From a checkpoint of a small transformer trained on Wikipedia.
Size: 4 heads of 64, MLP 1024 ReLU, 15.6M parameters.
Architecture: LayerNorm before each block, learned positions, biases.
Each number is 500 + 25 x the weight over its row's rms, rounded and kept within 0 to 999. Layers, rows and columns count from 0. Numbers have three digits each. The size before them is the row's rms in percent of the matrix's.

# layer 12 attention key, 256x256, rms 0.0514, rows 239-255, columns 0-63
100:515522449475537450506480479474511492519470478481521525526525479491512514489521486466488536453478496452464502510510552551517505545506472507503497548499515495524482504534481542501474494510516485
106:508510509459497561465488478483515517528474460488462523509485509487482521487516513539488500470480470480470476449495443441508463511499492480513494453499491463467520488482558520496519474555510507
113:461487522499520524469524495493490519521492492495474456516473445506512540498522495518502535473490499559501540577498490506497538516469512496488513524498504517489471563482516510487481535513512521
099:504506502491527468504476539483512474520512515529487500500500515495485500528503518499497514518512543521488519463494519491499540512524516472492481511539470523519497489483464489532487489456505520
087:532507506483508544512498509511519547492515552552489502496537519526468503498516536524500460471529480480533508465486485459467504482489501518453503453558453523460507457488509523503496496495490503
110:507484469466473538519490530475463490511484513463498499483495475512483488496539493558505501479533450445493480440479511515515476523500494488522544479541509495471488495494527486524483525505564452
115:510492492447495445506553489497568473514474524454512501472546569538525488520489443478502509514504504576471482519500562472497452506494507514498470556491428535460471502465487471506495490452511517
082:474485496496504522509495521499548534474508499563531520450482504469507477526505512483474510497529466468500532507530512483463496499489463518487477509491488542520468491461486514527489516504516524
098:523513502512476511517501484516488504484486521500490511521518518482483512505494493512481452495532492551536512482492488454476467509518482564507479483511535488474506449480551531457546546508483504
090:491511461497479529508496497490447509493455454477482491484509487516493522518515486560485462473487542532507466479520463490535520515513491457464535493478538483484514512499484521500489510539471477
106:535487496530489553483486482534524518494516501521463483485543516481471524543425501499518471529493503533465476471505486506496492480553489557528515509507476512512523470471524534507511541489492517
119:495483507520481476506472480512496469524528473495508481473500484515492454510485546514487501448483516540502464532494485478495511510446514491541493540524527475484499553489492428465489516475483480
107:524526493500519503523481491476500531513526486499505479517507483494484517497475540510472446468518509506553503503494488483459492525490500483503533442519451529513520473479504510505504478576519510
103:498509498508538529500451535484462528461511492497506459506537484503492518481516510522476482437541517497539572499494497514456464516526495525484529454510473472506473483532489500473519492534522495
112:514488454530506471534485510493504503463474503519476488494544487465483518500467470482509502518504555523496499455513539506479518535504473528506457483513531498508516493502505504497523515466497515
107:454510522514540538480451472541461513516537480519452520521493497534477499498520512517484487457521455502513540513501484466504461505542508512497509482562497505479471496479512487484537555519483534
101:476501491462514495564504499467519531478453475467500536504516487519514532507514496549515522440488488508465495528519470501475462524509493545499519498475547459467495503492531551500532534538479520
# layer 12 attention query, 256x256, rms 0.0574, rows 240-255, columns 0-63
109:526494492489508513485519503491513506504470503500501519456509457525499462524547514558523490492505519467471473496494451500484476491472511485506518475498474525487483524492514514511482520531532498
111:477485514530505512502502458505486465547518480478490481492453451493490517483515504567475540470484482529491512568484489546495517496497505478505544530513492502471501537510504504504457512525514496
104:512478542508496465468511503479514488554474507527519492501496526469475489486513454480486491508505533544521546474502499497514537566492506522502536517509474497503496515492475445519534477493507532
093:549465472484477504498492511489499540474506499500497546519504510515496517514492519504534500497522502494476490431490487505484494512457535508436506458485490544488478479518489535517517495502533521
097:511486496482515520505449512475491522447480533517521515537532511494536502490526506523511505521497511459496516479464469473530473504502519501528491493561529515518511471463514514530532534477530500
099:493487550516475422442570461509533474521519534492498537509491502500530546565488501521554463522530473499513511504518506523514480503521503480507517536496501474445513505533461478507492457510485515
092:497474528556465515513548495470499482482449497473490534448441526483472443451500517508525514511527506482503513494554532542505523483513467519471499529444553506485520498511480473494509481521511503
092:535519479528451537464521503531540514468475489518469499448520499522498485493447522507525470521553499507482494474504486520442473502503499520501501495502483505468502465498486556468462547506505513
106:511533443477505537500457495515504498466505471551506467503515471494515511502516490552502466511522479514511493477464498497516496527542544493486549460488482507521491516483500522509477503507478466
106:531475507499464523477498479511495515513506500510502503489529511517497515519443471496478485507498543515543512459489485525492466467545502464518494501529510538502512440484484503500519464514474504
111:508496543516475553459462500527534491491511457568513500471499508524476510518521526496495457489475477505552457530494462492481507500488489475439507529537515465492500508463509461479524544479471503
105:531513493498483482507444522483515517507491534481471523480534541508440513502491478510485454515530482503552520469504472490497483520479504481500511465499479500503529494468523558459502526522504516
112:499466463530537508510469556466512506487523494489455507528516437504475577502509492543498468479522512466550514472501481504484496533482513513519541440498498529523529450496508559471519524525516512
105:504504518470499503499544499525532503492503482507493504496524513488515538518456490464507479511530505514505531473521501518503475519495519504514480476500545489475532470484494519471542558492480542
105:489498482547505530530492509510499503485514475505472487460489501535470483460502518572485493492483516493493520511495452523461496490477535504508528506538430499499503448487536530496496515509502518
098:508497465501480523480515489529497556485476523493517502533489518533471513505479572568518479499527499492486487482481474486469451513547523503483551487497448515481480518532514504514499534536459478
# layer 12 attention value, 256x256, rms 0.0356, rows 192-255, columns 0-63
100:557483451534492537500502508496521510513490464461483498521501482519477539485479500525463484498524460508521503502474496524508512514543524488484527491464478504517507478504501519499545476509534501
101:514534522525466523492529488525520469541496458526484446511484472504476538465497478515520538529512494511526501536485523541518523532460481561512467505482515508514530508464524468483495494532496491
094:509513501507489516471484448508506525513495493492508514520480519493517440541464498481504532508521495490476480531510491491537483503501457487491423567534514487476513464476507494516521510490533515
104:505451497517426498462517512523479515495479499498513450508505481466483479486449495527493458506493481454506486511500493517496493469503498504471513462490506504486524485532510504478517502491512513
091:517465504485480526495496529460511513502533507508480542503463521549506494475519508487418466489542499508503506467504525496484479485473496527519443495496485486468499492488491508469507522520464511
092:487483507493497528463499487477501530550505534535490500510487527470495502498497507502482528499503516493475475434498462525532470513476532509523454505489518584489463473488505499510455559479521459
094:520455494494428518517476491518498496500506493508480485510538547499507507489469508520506461497523510517498509491468522487440496477512512531510452515489491514488449479517523461529520497488464503
102:482472518528489483435469490519519470477540502554522539471519507505491489513499543488512504497495517520500491518486445499498525498485545523505499468504522525507504462509510444512500541483516523
096:555504549494494493429482485495462542513464514463505523500535483451474532484516438513523489507530462469479515505491493553477485471487491508525503499484541460509527495519472487488490502472522486
098:540453516535536478529512457463497511469506536482500487545486450521518502531500494516470488474520497515464545533558475485510484532528491531517516454492467521516552458521461506498501459513509491
098:462559516503559505519501503510493516506474508490493525511501496533475478481533521530471512463504506484509471521502495517506478471479513506518487495485507521469539515484499514497465481527527479
093:486473520483527515470504523478483511502498513472516503545503504471552516517481469519512480518541527527470516477495579500507484489511485473506477515489485502489442486470479496523482494515529538
103:545477536504467543529513511495492498506455477483510470553498481523508510501513478522472491511504530506493513528486487486527468533470498533527476519506482512493546492448498529464513502484477514
095:488504488506427475524503429528505518457498499465509483500483463479497492517417482512520542542531475518500532495491500577495504562475520481436501481504519494508478496533517496517498489489483528
097:510518490489480507489485495515543442509522521518501496458498527479487513507490516492478490520511454515478514465523498501529496500512524479492433548493455494514470506473503452511489523482492497
100:525552506468550485496484530474541507478493503528509515499508529509530497466477501493550483462500524486497457540524471526499500499526516525507526492526495484467486548461524507477493458503498488
095:463475507508496484495459501506532491510505489506499523481467495532510459495478516507567516492500453501513485498493474497528475539505505494451520472546510501491498467514487486475524505487505487
107:518504486516469506512539478513485485516540477522488496500501483470493506527480510539484489498477502478502467499520518529497524478505521520496442521480485513495448520493482498513510499477471470
092:541553504513497469463493489521509515496514492502495501470480519497538509508485515462531519480505502514494473546495524514480484516473490503483494451513500493496509511496461544520488530453477513
094:472536525473516482497523538488483549515487469527530525490501525530453514499560510491513497523493489489497511510500505572433508537482556487556508489479504492493533503496526481473465521479507504
104:478455521503490527508510468460498514481509528501527476510532521464539515507451512471489471518499478532519534535490486475504491456532556513501502476500523481456537532480474515531506493502489516
094:515524492518499473542479551499481512492496446501493496458509484469492518454479499538501510521491456489480489489522474475503504515486517526446568485481500490484519494528474555503504486497526480
095:466479514480534437500504502495476489475541517544508475467468469483513494495508513554489504503538483503559504506484476487515509481524525497486505474511536467520525471511534519487494467502498484
100:508481493497489533510471537514456556456499533485494499452513488516473503485433532498513523496483525517481475489509506545521514536536485462542513515527494508518491518514518522540480517507474509
100:506491506510481546559525519509471506511518463495517467504487509477482474477463483480438538538510530479499463519510495555472490512534554531505496474549476507482518475503500496544519502491498508
101:494487488494480499517527468514536525511512544491460505498466521456541523497489475533492478535531507506467490529538522507542494481502483490503528478527507523501490522486449510517505507459484475
096:499507478515509499494515555510545509458540520485498522464506517520416513529488508515483509484512498492499447504510516487491476492519540543495533479498521488511459491501492490520493470480478511
100:491528466511537524554501492506476508509507501465515499496559473507511475465518483509499500507482532496525501447507488473505523499475481504505489516457484482509493484497528529496498547501494525
095:531509508484490516451522487482463498492511495514504519473514502461517538527482541484514502501512500536457504488490500509513502472506518489496503517510485503497500482528469482499489488503504489
099:533484451515525494453509543509473480520511524485501507495514493538506505489529517497507461469536479457512489423525516518491502476502477497495524533480488505531519511533502514512488483465515482
097:502530504492476544519515507512509456503483469527525500484528500510483536505485497557530512507506498487467496484496510498489468478457535500477559496474511514534510519523506498476503491525488511
098:522533509490480517546530524476510479518511531493481523499469472510523492500539450505507454468538523500429511476505523497512506456503444453519535488470484483485451528536487464480491518482485464
091:517471519494537560533491463525473476491477502542524501514509544505469486552493525462467537508546541502520511516503471483520472488529454494486508507502487554515454571465486511522495538512499458
099:532466471496497512504488481486566480463502562490483533479487521497546501496468494522501521498524513546473496502480493441488513511478506504500507528519490518497476508463492531518504467460548461
093:483520492464538497488528512522541503545488492479506471503529481476499489493527535500490518479500523467492484511475548520444499513513496525498536478490502474542549502482488519507502523450492498
095:502496522475503491456504482509490473523499467487562462490487491462498459471459503519501482524511414480537506466518474491507481520471497548528505494475522480501495496520494512515507543474510489
099:490520507511492460511540499486491504505524507523529524485484473486459475515511506494500472472497453493490487476536466513468530520472498496458529481492475498527481535470508485526529546484483492
097:458492485518514482487450531508543509510497487497493469445482468483491471487456528513470563494548520513490538479504516495537490529451523463489518525528502504482481489597509535505488512509519497
094:495508533486483514508527497504496476495495527466493568568497495536511495526514534493468498497493545475503503525497498525501493478492472503470477504464490513455458493447505488525522509508482527
095:503502513505502467482452453509519545495529495437506466522451494493479538496500469501479523485535476516520491485481504429470491506483508518516509508458517507477476471547497487497496486493532490
099:521534487520498510464521501488466478490503545508496493545480531444549496523468532495497560517458517499523466472488535517465523517481511482455528503491499522485439505479490484508504494531486494
098:498468488481498475517518514492516512502482477510470483481496495458540486484516506477503513496494515483461498546486506435496502546535496502467523474540509478471530457493550525502514493504491484
092:516497483491496526454480516496499498496499481513471569475514473506519472520494496529494533475523497500545536466515511513523466472520573525513516474494526534482498504526489499510481495504510486
094:530460509521499535492476540556498483491474529466502503529469508481520506479499492499520517458485492509488495514525512475507520506498503513505527465524537479517435550486489501490543481498497491
102:439504465508489477533494472481530491501499518449496473517477489558497480505491472480545448505504481461489494500507498512487452493508507518517519500462500505512517475491493502478530481496498492
096:496499487508532515549494538527534444477500508481515496468475508549499505530470512492484529535494520484485533493483544495485531523471481496497499531496489559518495549479525501536489514512467507
105:477456535507461512421489492491482513498483528501513455471447518531504538485479510482497506484532497488482544461467498485517519489518474525515509476529528486513470478540521510499486495521499498
096:470502487513520491401528458523487531510451462508480495483489539500529527478499477481538525513511485504509504506473494498536460525545472504518491506481470505494477518488462545540531494497497528
102:558477487490510529489515472515526479514503536531511491472519505474455499453458498528528528523488496543514514492503480478530489525503529522526520517481507496502518503480533519522513491506473514
096:470500546520524506512502542480503492526527480507474517516495511506502517496563532516537498441479552538514463506497497496504465516504490486560478519510521484506507493488522489504477453503504495
101:488498496497529497559527479468541531502518506463500510514518517455518516525455487492514510521544531529437485465479522511547446501487545497544532509468508511477504492490499525496514472473498491
098:460486503471525518491535531501496461510496510532523436478493479517499511509520501497496492513473502478477535527472482536487477470497482465393461462498522542485477495528490500512508513492514489
102:509456482505486454522436467518492467497503477517492487494475474464501504512507477476501509503489489503511502498516502484524473522526502528486520502551518525475541476505514497494515519543468484
101:539455472483503498505498531448488521497510492496509496533485469517494455511503533535507539548510489543498504520500473492524518469470485452491476510523496496523451538526511495525520530470505511
098:519464504543531426497478499521477499494478495516532488482451487469483512469521503496527501466506505471500501489501489502520494537492478506487497466485534562516454462547501448486578480484482495
103:464477510441547461505482557500487504515479568475500490522524505490479525484484492487489464488491516531476530525495499497496500486517469478509473452473491443513478530530484504471464522523485493
103:536501507509524558499488498481518478492510466549510460499486466461505508493522484498459552523497504510510516513492501510408496548501491484481461547492500477517454559484501506492471502477505487
104:509482473528520549536478502477526503510490529503494507486485473480535516537515525481481477512513550512530501525527534501464443448495500522500494483474528487513537544519496506477461511529512464
100:497509504510507546499496510479537512443511540557518488504508494498461472564470522508521501482507516473540470536495503516449441506500492487466477514486500533502502572491468449504480506491491513
094:502498480486510540471499474547509522507518503470481478497487542494449495520502516519527489492499473504550490458540489430480486499473513563514540499504471530501475509522514458513480499493446445
093:477486474529581480508457460504527516532473501511541549501494524540511492459463497472490503497549483512491524477479463514522530536512474477535483487513527486504479496511535500536469506464502464
101:531498501463494468525461494504524582496486480496507511469485493472548481483503500453502480473505539490453488484494518476446505512488464500438515468510524493490497501478509506481508506468524508
095:533492487501558495447497453515501562520500511477502487503470486407487495516487492533527493528512495496471542489487489517513480472572500555517464526492510514485504532552522500488483511475519515
103:471510472504485529485455477495518553486486529509505503444534524522465522534470462482497465535563456505471490499490501478488535504494462516526507491517513508520526510614532489473501502502528498
# layer 12 attention output (transposed), 256x256, rms 0.0273, rows 192-255, columns 0-63
099:493519460455480450534519493511488463490475514478506477484496474479493458501529485523501506568499548507498511505452542469516492485489488506515475497510555508503476528519501491492485474464509479
095:519544418480536466500503481464486531483470500547494533451504512492507481488463481521548459520508513482476476514506484517504510464524469535471548487534461495506506518471497465494488512493532520
095:503479480448508489509541523487537492496461522520489505483503465521518501483494542532529511444522484508527494504513519488467525486559476515490563477515543507519471499525528518456533481522495507
101:499505485536529501532487474524502513483518480488501513499541543517512558490458493499476517499516498507518497504461507508483509458499490539529473512526479489509469468505525508503506508492461538
080:547519498512501483485525502477500463478459496487512503515531512486515532504511468498527523523469476472459485496553515498481482496529512501477467523490509504490486467502523487474490445527515484
094:529492527470498478512553479495517522473474493464483510478480504520504503498485502465521475533495461472539480496467515507483504489522495462470544540520470457508503505526533473521531499516476529
085:484507466525528516510492554480460502444479553546509480547512477485506509463506501496496537520521526476498497442491543454529477525502509510535538437463514516505482488500498516484504493526501502
101:556559477462506483492538474489496492477520478502464521487472508472518476483507454487508521463540481443488516475481485523506545489477504442518509498527511488487473471501570485492500533530485481
090:507532484508455489505522526505533474552499470472502473497500496483508482509480520501495512501449499529493500515538481512496493501516492508498519531485471481531510527514490540497530486476484527
095:493485484496504501495529517518502508509483516577523512489484534517489503496541508514532499447465450480531491468531516500504530497509484500462503553468494469480469502473455493523528525517521498
093:512485527498481527524539485513515496514476558482519493497502472482536514502462491480483540514520501555515500492500500514456468524490469532457495512465513485541511527500430440458548522496525511
096:473495521517497534492491489536467463491502461472525443514487519531473493526509524521512561492458484479524523477523505509529498508510514486483535503487512486471529482523469519495508483511516531
101:494520479472501466503537503439524498481541550568532502490486499502506459478481502529542534492498453485495490485516529516529523471518470488499522495445495501517479473516500447543483502499498497
099:507510475543572473443485538486462467487515448562446506471483494527539515504520492479493471505489501502519498482446459447477548477493515518534487441522499496506490516512520506481507518485501497
097:519487512460498537505516500506512515516504477494502514496506472480515477504479553496479557439467491459478520482490523544517515510485489493539546463497517479460480490504527560494474483523448539
107:525525540510487580522495495500518494495534524527504492494494420486489503476517482476497514502519478471506543509513518514481493514478495492504466504494523537524498471458499477479488480537501463
094:485488522509489512488501497509483545490449460479462498534536437512557523517494541504491503494524538511533506479517506486461545477487481486551472509530512507481471524482522541493482499489538482
101:471501468493493504514498517531513531437491525540496509526550530493497538508479464474488532507519490506525508447476504509470478530518509506503530501502483494476503474485523524567483500485484538
089:473527496509504513481484511498512476483484420469508476514504462516476514490517532549513534495511492498472547516512491495478508514451525496513521505468496515520496520550483480480506480512489504
102:524532546533480500512490499493487505484490490486465486538463475466508511498479503510499462508493497497518481516562491471517508510486492503505522542532488437488494532468473479504495509518501521
103:501505480502538521496458477500466495525516492551511535480482516500478475480535516525530548455490466492478472535498505517471522537485472497475503506474495478504469523547507492502524509502511461
089:480497471537516481498530490491528489520477479485472458520528515501539507513495492519462501535504530533535513514530519479458485517486501486494492509508503522509498536453481469521509517448468496
099:441490496529483510522512493513482501489504496503500546476490548500497499488497537510476507497464533492493467480500479514509522497537486470548492527540495489502465530532507454522506562471535477
101:495488515519496487505517524460521489492531490471518498508501487484505521499479507530480495525472456536501505511484472486514481474517536502497484453522528466496514478475550500462503542465506509
100:468491509523516472459480470447509514474484513469515511465491485476500500530498484525508491509543468500507505452477487441545558479462530455547458496485510479517461501518536456477526558484503505
101:493514504529540494469488498496455507492456431477539513491541512531520521521517515477518496509503481499545528497456525518482519552477516519479505540498472487488510477517516500499491542500483516
093:513489502483464525510470467514499499506464487471484466512507498493552528542472488498501481510470517479510535511480503508523488519475520445529464506467450506490512481502489511497489476512484491
096:486412490492504489493525477468535494519515508503501468519488530503526497520500482482459527476498536499446493459518457496536521499499551509507504480508497519511450427527503491543498506488523479
098:483553531531480471478471533527496504481496462483487468556532501500497543476472508493495477491479480509568534530526528513457480511492484455558544523451489462526517500467459552493480473517450522
096:493500477487458520499483497584503509512478525462498467533503484480481456485485473519457499551476550531493509519494527474505467501496493498518501509489494540502535493503473523497484481528475539
081:493501496472536438493504535453513503539539542460477505483480493447506492508522496435500528494471537550502505523533466573520548480540499514504488536522484518514496509497436490526489499497536510
090:481532527537510507481481515494528492519478504477497443506504542492496512529486526497488495470478466467552530518496538536504506539468502514473500541462472488505531477454456535500488464506525539
091:487497475452522487499488515495512476466557493559515532514488486486482508493504455497524485457488456524524491484522513486476473509479492492467507510470492493467487429517500481523509522490494521
097:469466471446503489500479496482469518483496504500550505510532518501481463519551521492507495471522502415501540518473527517538524469525487487497485479446483505484498511543507532488493491551454513
099:502521477506472498519481519492447511522528491457497493527461464496496533513494498482469495536500536559484531543496453504483533526468530503471487506469476509529497521537465465485495435530510495
095:499496493546477522522552489477502541466473502527444554505493504476478496509487496523523507460482540527481439513530503528480533455547509473484511513540546468482480503502507501502512508505489490
098:507495514476528512479503494552521489480451462484467505496488502523515473505474475490547528511508529472480507524491494520485495474517514472495491495525520531526517502484523531470498519470508529
097:511455494483484498488499497503467515534495484481495508486493482512500495506544526528485491473500491511529469512468506490486473474536479501532488484519496525534461499467516501503531513499465540
087:491471485487525478508519484474500509457464510527535452500523491483491491489495443490536530464544448491506500460543528489523498481521499533519557527532508502539487473495497481502513525477499479
086:519457491498473527493489521510489448502478474525496529518498517510482502454492495499496481492468486485512507487476557523484511496538477525511476501467540509482464511489501500503483433526480495
091:483518509493515535474455476565504499513518509522488466515517460476470488493482496509486479509499467509502523515507519509488469524500502479524514474478460506469526473502495488510505479496516545
087:456510506508506504499472475483532478509489520529529486492472479510502502521538522507507484473509489462501529468511483486534553489486460524524435509479490544531463481516552489499525536501502499
091:514508516507487504507499513522529508535496508445489456517498512506480525495506486472496472575496518499501501529501477486485507480504511480502511512519506468493515518534492514480468444504496513
094:481531498539485547511462478482472486470511547564522485485531521493516482503484498486493507512517499539525549463511497483527490515483532510497463454458489528465509467514502522493483515489482465
102:496475491528496479489511479507474490484496460510511513518529507462513538483512483522501488500460500489494513508516528485548527508538495501538495546499522529488495490519532484524471529497528489
097:524451507503542500478513478472459505463501493535494454529498483495504482482510498547448495485501497467472488512477482492496456521493539495482471486485477485507526498465529508484504525481501519
101:492542504478519494527498483512482487449486496529506562493473491469437464460519501539532499549491489496522454514478551511526490474542481482548475532520547489498477484513537452451488515521532481
093:500502480479472515478470507497477496502500520555539478513501465482480510514517490554497467506492477487507509483497538485476508501506488516489527514474477488491499485533517487535447474529457506
106:502540462490500492536508529472499490484494530507472507547516476494506508529499509501518491518467554489491485449504474486531488484514515487538507457522533504463469475550521506551483574527520463
091:502533501455507481514544451452496502477490541492550497514505497495509487509463525503474526544555493492474495477502525546534514484502491473498487497480491481434479511484506471502487527519507465
101:487462504511498504512520493493490478507533485482540484499499526559521508505512487495481522488494438499517502532494516496535529502485531487506506540485488470505511497513511490559507515522479472
104:485519476474495457499541469485489518483501468503490514459471500504472510470475519490487492480486484530522479551496544535459518474470544540509489516470473435515522543518487449515533509415507517
096:506518491479498475501535489500482488499486542519495531492525500502493466430494503540530457446505493505479505478495440487477517480520485477536477481530523502511521476499541459524486506520535494
107:495499474502485512514512513513507494485478562536492466507525505538499521529512530480447518499521542477475467423463526486514485538500500531495480460484506504445510468507514498484519441490473502
097:489484487489457599521531494501518480465499533521474535506537480506549479495473484513487493462458494508510521487498463506530520478490480550495495512521526488474489484480537489502489565507503458
099:472499520517481545501496505522498531506524478485553508486520545545502524473479503472507507512454501479485500494487511457496483479439475524480500561448446511499511474507456487548517466484487493
104:495514479443516477470483520517456498518503496522509526460468489518462486493512514478548474486506532499447491508476507466497530502487512480458489463473446507501473513526505501480493436532523535
098:501486486488510485496512483522447491492526485472519497510515519468458475483469467445495533481480458468517537535531514538488542509509468486470469539481520504524481499498430520516508504491482524
097:521499487445500509481500489540451533467515450470489519524452466502494510496527501494523509507517495541509532535512510502463474516502497504487505507491471518497530522476494504486532455490506482
091:512481518480431463473508485470514510486528521530491551550511487495509486518463477462527542468483542477464458467487528515498505509483474492509435515483525529506509467543485542559500474520471506
096:480468504527469504539491513494538502452492490538468522477511474497533522549489514524521491528472492457500467498507460472578503516539482474490466507525561507483529480439540488524511543506445504
097:452492546533526526489478524494485496523469501488498478519490470526507518520513562507492522480525466503522510515511487462486506504478543491526488512481468519518473524491481513468488425498452470
094:523495491502446459521501497506517508522505528530507575515548507504495526514475565485502508529460505493488492510520490498501480523465490466510516475468480472522503533501470445493499472515489458
098:501504504489474447486490494480466495498509488453473509546468484463522478475544515490478500479510546491499486543472487474503529498481478464526478534500531483510493476481556516488464503544495505
# layer 12 MLP up, 1024x256, rms 0.0507, rows 0-26, columns 0-63
102:521482524495518500543491479514530541530464476528524462476510494529542512490502490468467491484531495480526523543521474496480511476495471513429535463513535487538522508491484531471503479467486475
096:513493506497486503526508496505511502455493503531516462498559509476495492515511520514477532504502478541509502475468494527506481480515511495461498460495521497496509477514527480509511552481510519
101:496484493464539527509476503526519534476474508504465499517526476504508488496511500488485488533512526523514475514515483452497497521479514458520508485521506472495455484467541451472475490471476422
092:501495480506508546535523515487530518480513535469533514503506495468510491523472444473497496463498483513535523483505500522478520471539510502439510459483498463538456520505491494504491522536493490
092:526474493497542513520472472511516517519456503548468488484487480511544488522474517502499526509464484468514470473517503507438509498467449534483561484496440486525485526509491510497442539505519500
100:494499488524492473455445495516537530494485502527472489451473498453531483538516521480505530506474508506495505503506490463509471521518506468504493524529495511512482512479498518505472482495512477
103:489537547472485514444498497482487525499477501526505505523500479463530469490502510508474543485513488511518508526491474483507493516517498550485491498482476476475517505466528460492495470498525504
105:485447528476479446497526466521493520453478491494504484502500491503468470487525505484472498484512481516459525560513505524508486493473562487502554477546524506527530515448501507493508484522482468
096:496501509512519561523537455479497506478452493516509470522473477468490465486525521501483494464515493493527524510523496463481490511517477539508500476513487508514510503470452508540501501490468501
104:535479517488492485506480487512481490474459469509486497524465471525492473487511466513491496494482499502495483496474497477453532529522481478528499507482451531514546469494478540508520478444516499
096:509516521484502534508514514503513509512473530512491480504550500451501486544522501488488501499516502491494492480551465527477520473477491479497496533514480482487446498448510506480484510551487467
099:513537526490490518507512523513481511497514494474509496523507519534515525487522465491473535499522521517492483503512505517469504552512543460473483508506488487543517518473496439518512518481497475
106:484498494530501579531478506521486485489529515484550438497482512502516509517499512489487502482537480514442495491473500468493487490506569479507556479480490482543496518505513476490491506472498520
103:460495517521494480485496463458494510481516485457487483455564497506519496514474518535464525539484516488505471502488474413502511520497473496455499483540462504495518555491507497491453504538503531
110:499509526494514530510538455490523516482462478526486478543511486513470466514500490535485522514477518518504540510496472444523502492502465534529518534495502472496517537464517525559502494473455473
097:484481484460523485502492529486511511451512497523504474454478468478518479494519490477511512513481510490534519540485469428536484486514495491533534492512516526493516517557478520475480521496523495
103:514504517532466517489476497538521541496492513515510431491534469504499472468506486514494504490494493535436509501480499465484501508498529527488522517490455480530499495510513475525487494542511520
099:475532479508531464528481504511499491526453483508525493492511477471538472528460449477460526484540509494533477533501504500487502523542494508557498492528507497503518543506476489501475496501497529
101:509490484492531496552534483504524515472509471512472487473469492505495461541510503547475521469497516511516499511456478485498551548518495421493481501541468516488479500476523506506431511513508484
104:476463489465493494503496490552471503522464509514531498477490497472499483489523462503486523509503470494522478516472492502500516488512530492534528460497464528496561493529513449518486516462515429
099:495543499544510576540499521490493499500501482499518463514541482573486449529492459551454475469500498503474525476502471500458517516487503508450553494509497484479487515517487456483481536508486491
103:493540468534499546443507513517538511491520495533479494494492500464487502542493522481493494465487496489508496514418476457481493529504555492504501468488489498517483539494482455509489522479533521
103:513476472481511511484534497547480520478516498479504480496509536530545506477533529467472530493528507513504505532450451475487443512506510489541500531511507519526514544505513498491486530482507506
104:493527485498516487540515519508472533486495499576500490504530477529493494501514509550480505500494541488451492498536499442501521537483500491477508446501516532536520518487515532475485508479446447
098:540497503514554505520512489458520528493485494500531520486506498519511460475505478482492493501453492495507523518489515521471551523511486503464508490514492474528455526542476439513466527498488466
100:464524506560507500514540471539487493475520473511512503473551486499453505488547505457492533543479528502481492467506463469521517489546549460464493545525511472514487515496574484517493517519497467
101:483488496502508483501500494489493571539491496513507482498536500514510508496509519470525525505470513498515544510509524491529437514514527482476496481545488503515474473542503488467487498472494500
# layer 12 MLP down (transposed), 1024x256, rms 0.035, rows 0-25, columns 0-63
104:490481533544537494498471449508501494471495496459507470516518507488474477472477469461468528569521520474491478545483501494486471503478474493571516494533491516470535493459518474487498524502526506
089:499498535517525478499501490478502540498528444501509501486527509492486524499521517499484519470543510509459467530472504525542518495497473490465459517498509548496500478512496488558455509510511478
103:475541482505482518489501508484522517457501491481448531453485544507499446518515475492504534513478555455498503536533477486523555533493543473470497444529507505484493488525509507505511489469539512
079:491530481505532496479500507513503530454486500473498481455504486495519500487530530491498489524508503493546514548550495516473535477466511480513531520460447533489536523460459508494509515486483487
077:493503512528486482509503487449501529523535522515513507478491547517495494495469513528498507483494522494510474476573517479518521483482542475512458463507456519476526484521497511526469495514498465
107:520476495526488455498520516511524521486520528489459494493472529505528558512477468469486525458488483542434501476521537470511495537498469521479507474474502485485498528525495505526480510502532480
112:497503533474499509505496518508516515545532509512509513509466556503532480534514470513530496495498523499493558524474511510522510460483428535532495509513495501519506482474497522475479477490548465
102:501491489491521469517494432484461488482511472489498488511483598515507505505519516504471485475493507467517497477533476487509501515457451475490495486491480463533526450517465531521555529498470518
082:505550520495491446537516507485467508514521532503515493504491489498512511473472492475521471499522506515503465474549463457503500443480493506485508515481492531483533485504521520445498521512526522
106:524483498462485516542536522455505475521485521474507513551473522503483523525489503517438473460456527503514499514503523493492494517525492465480522461468495538497490489495524574453502486475496512
091:456478469486507508503521506505510501462485511496507504452504506530497503501503502499459489485482527496483528541540467506501463482512461486485490549526544470511525503495480489513492523511513474
095:486538489517491498545516455494497487499514556452498514471505425511490467497515478489459483497536548474530500479496489469501518511496541496525495474508522530518469499486540509462476495503515473
113:489491502517525515535499464486465514520535554528505486456535503482500562538522470506461511518450477505532515516476509492508513485528519490500502467502492510505505514496507502514451520486498543
109:547505503430514506512473489516520468450517488435514499494496490483489521535480527455514488526480478552510512533490538501487504467483456507532486478496508511508463499520519508484491472540513480
114:542453533493496516461555448533526505469510440506536488485487528481486551485521504524484471481491525507460475495527527497465548463512472474494530484466453524529465493524498486487488528512499441
095:515502451511481498482447498519513497469477496454496523523481546529538553464531494507490480519483479475506477531473495511522449499454489529548490437493497469490518494489508462503543539499503456
107:457545498519564477441498533521504467476479502478512466533514478513498469529489521524495453500529508492496496442523516526523511487497487497498490488475490531481465541532465478545495477532501496
101:519505527522505493514498496473489527498523474501526516517521514515510503541529531509477508488524477491452521477556496464507492519477504498473499461516493497473494537503486445485511446487540476
104:473468534484450509488522519483524491527509502499487523491455535465503449532496452468472491479489528482494538504474521534510498455538444514518520526518564479538496535506466504538479512537513524
110:444513534540456500525489553504506527478476517520502506480524527523523466526496509497505528545499512494468539523528566489482512525486477428439481461513526492506513492447498492497498519486507520
095:532490537530477479462488525498529548479525484472465510489478492527509481468500516523530501516524532494470500517518511528487504486489464461496516466506485513487469503512500508510508495479501525
099:480520542461453488545511432513539487505524492478486497504507512491530489517487525536506469489511534508510477468455493508539476482470524503450508515527531531506492482520503528523464528524476512
099:494495479504443495517574507530521484506506494545515521525493507509509516507500502495490507495477520497493496495449502501503501458476474472524530498516445493509488479470527477469477508538483470
103:499472466514483523479480545474452505518531520531442466507541470460489474563521505483487477523501459526488529473493480487498475501510480468455478535515489475479488509497516462507476512466456487
091:494529520498478484533532504507508475473527493471488493494483518485469491485533502540480488497479481473550446528457490499490529459502528509551505518493487522504469468485506490531545522501523482
102:503501546489509464463509537407497503523545463510567490498447480555466515512481455533558522475524499473499505518505485508467496487482513470488486483474524484517519505493476538485467458546516483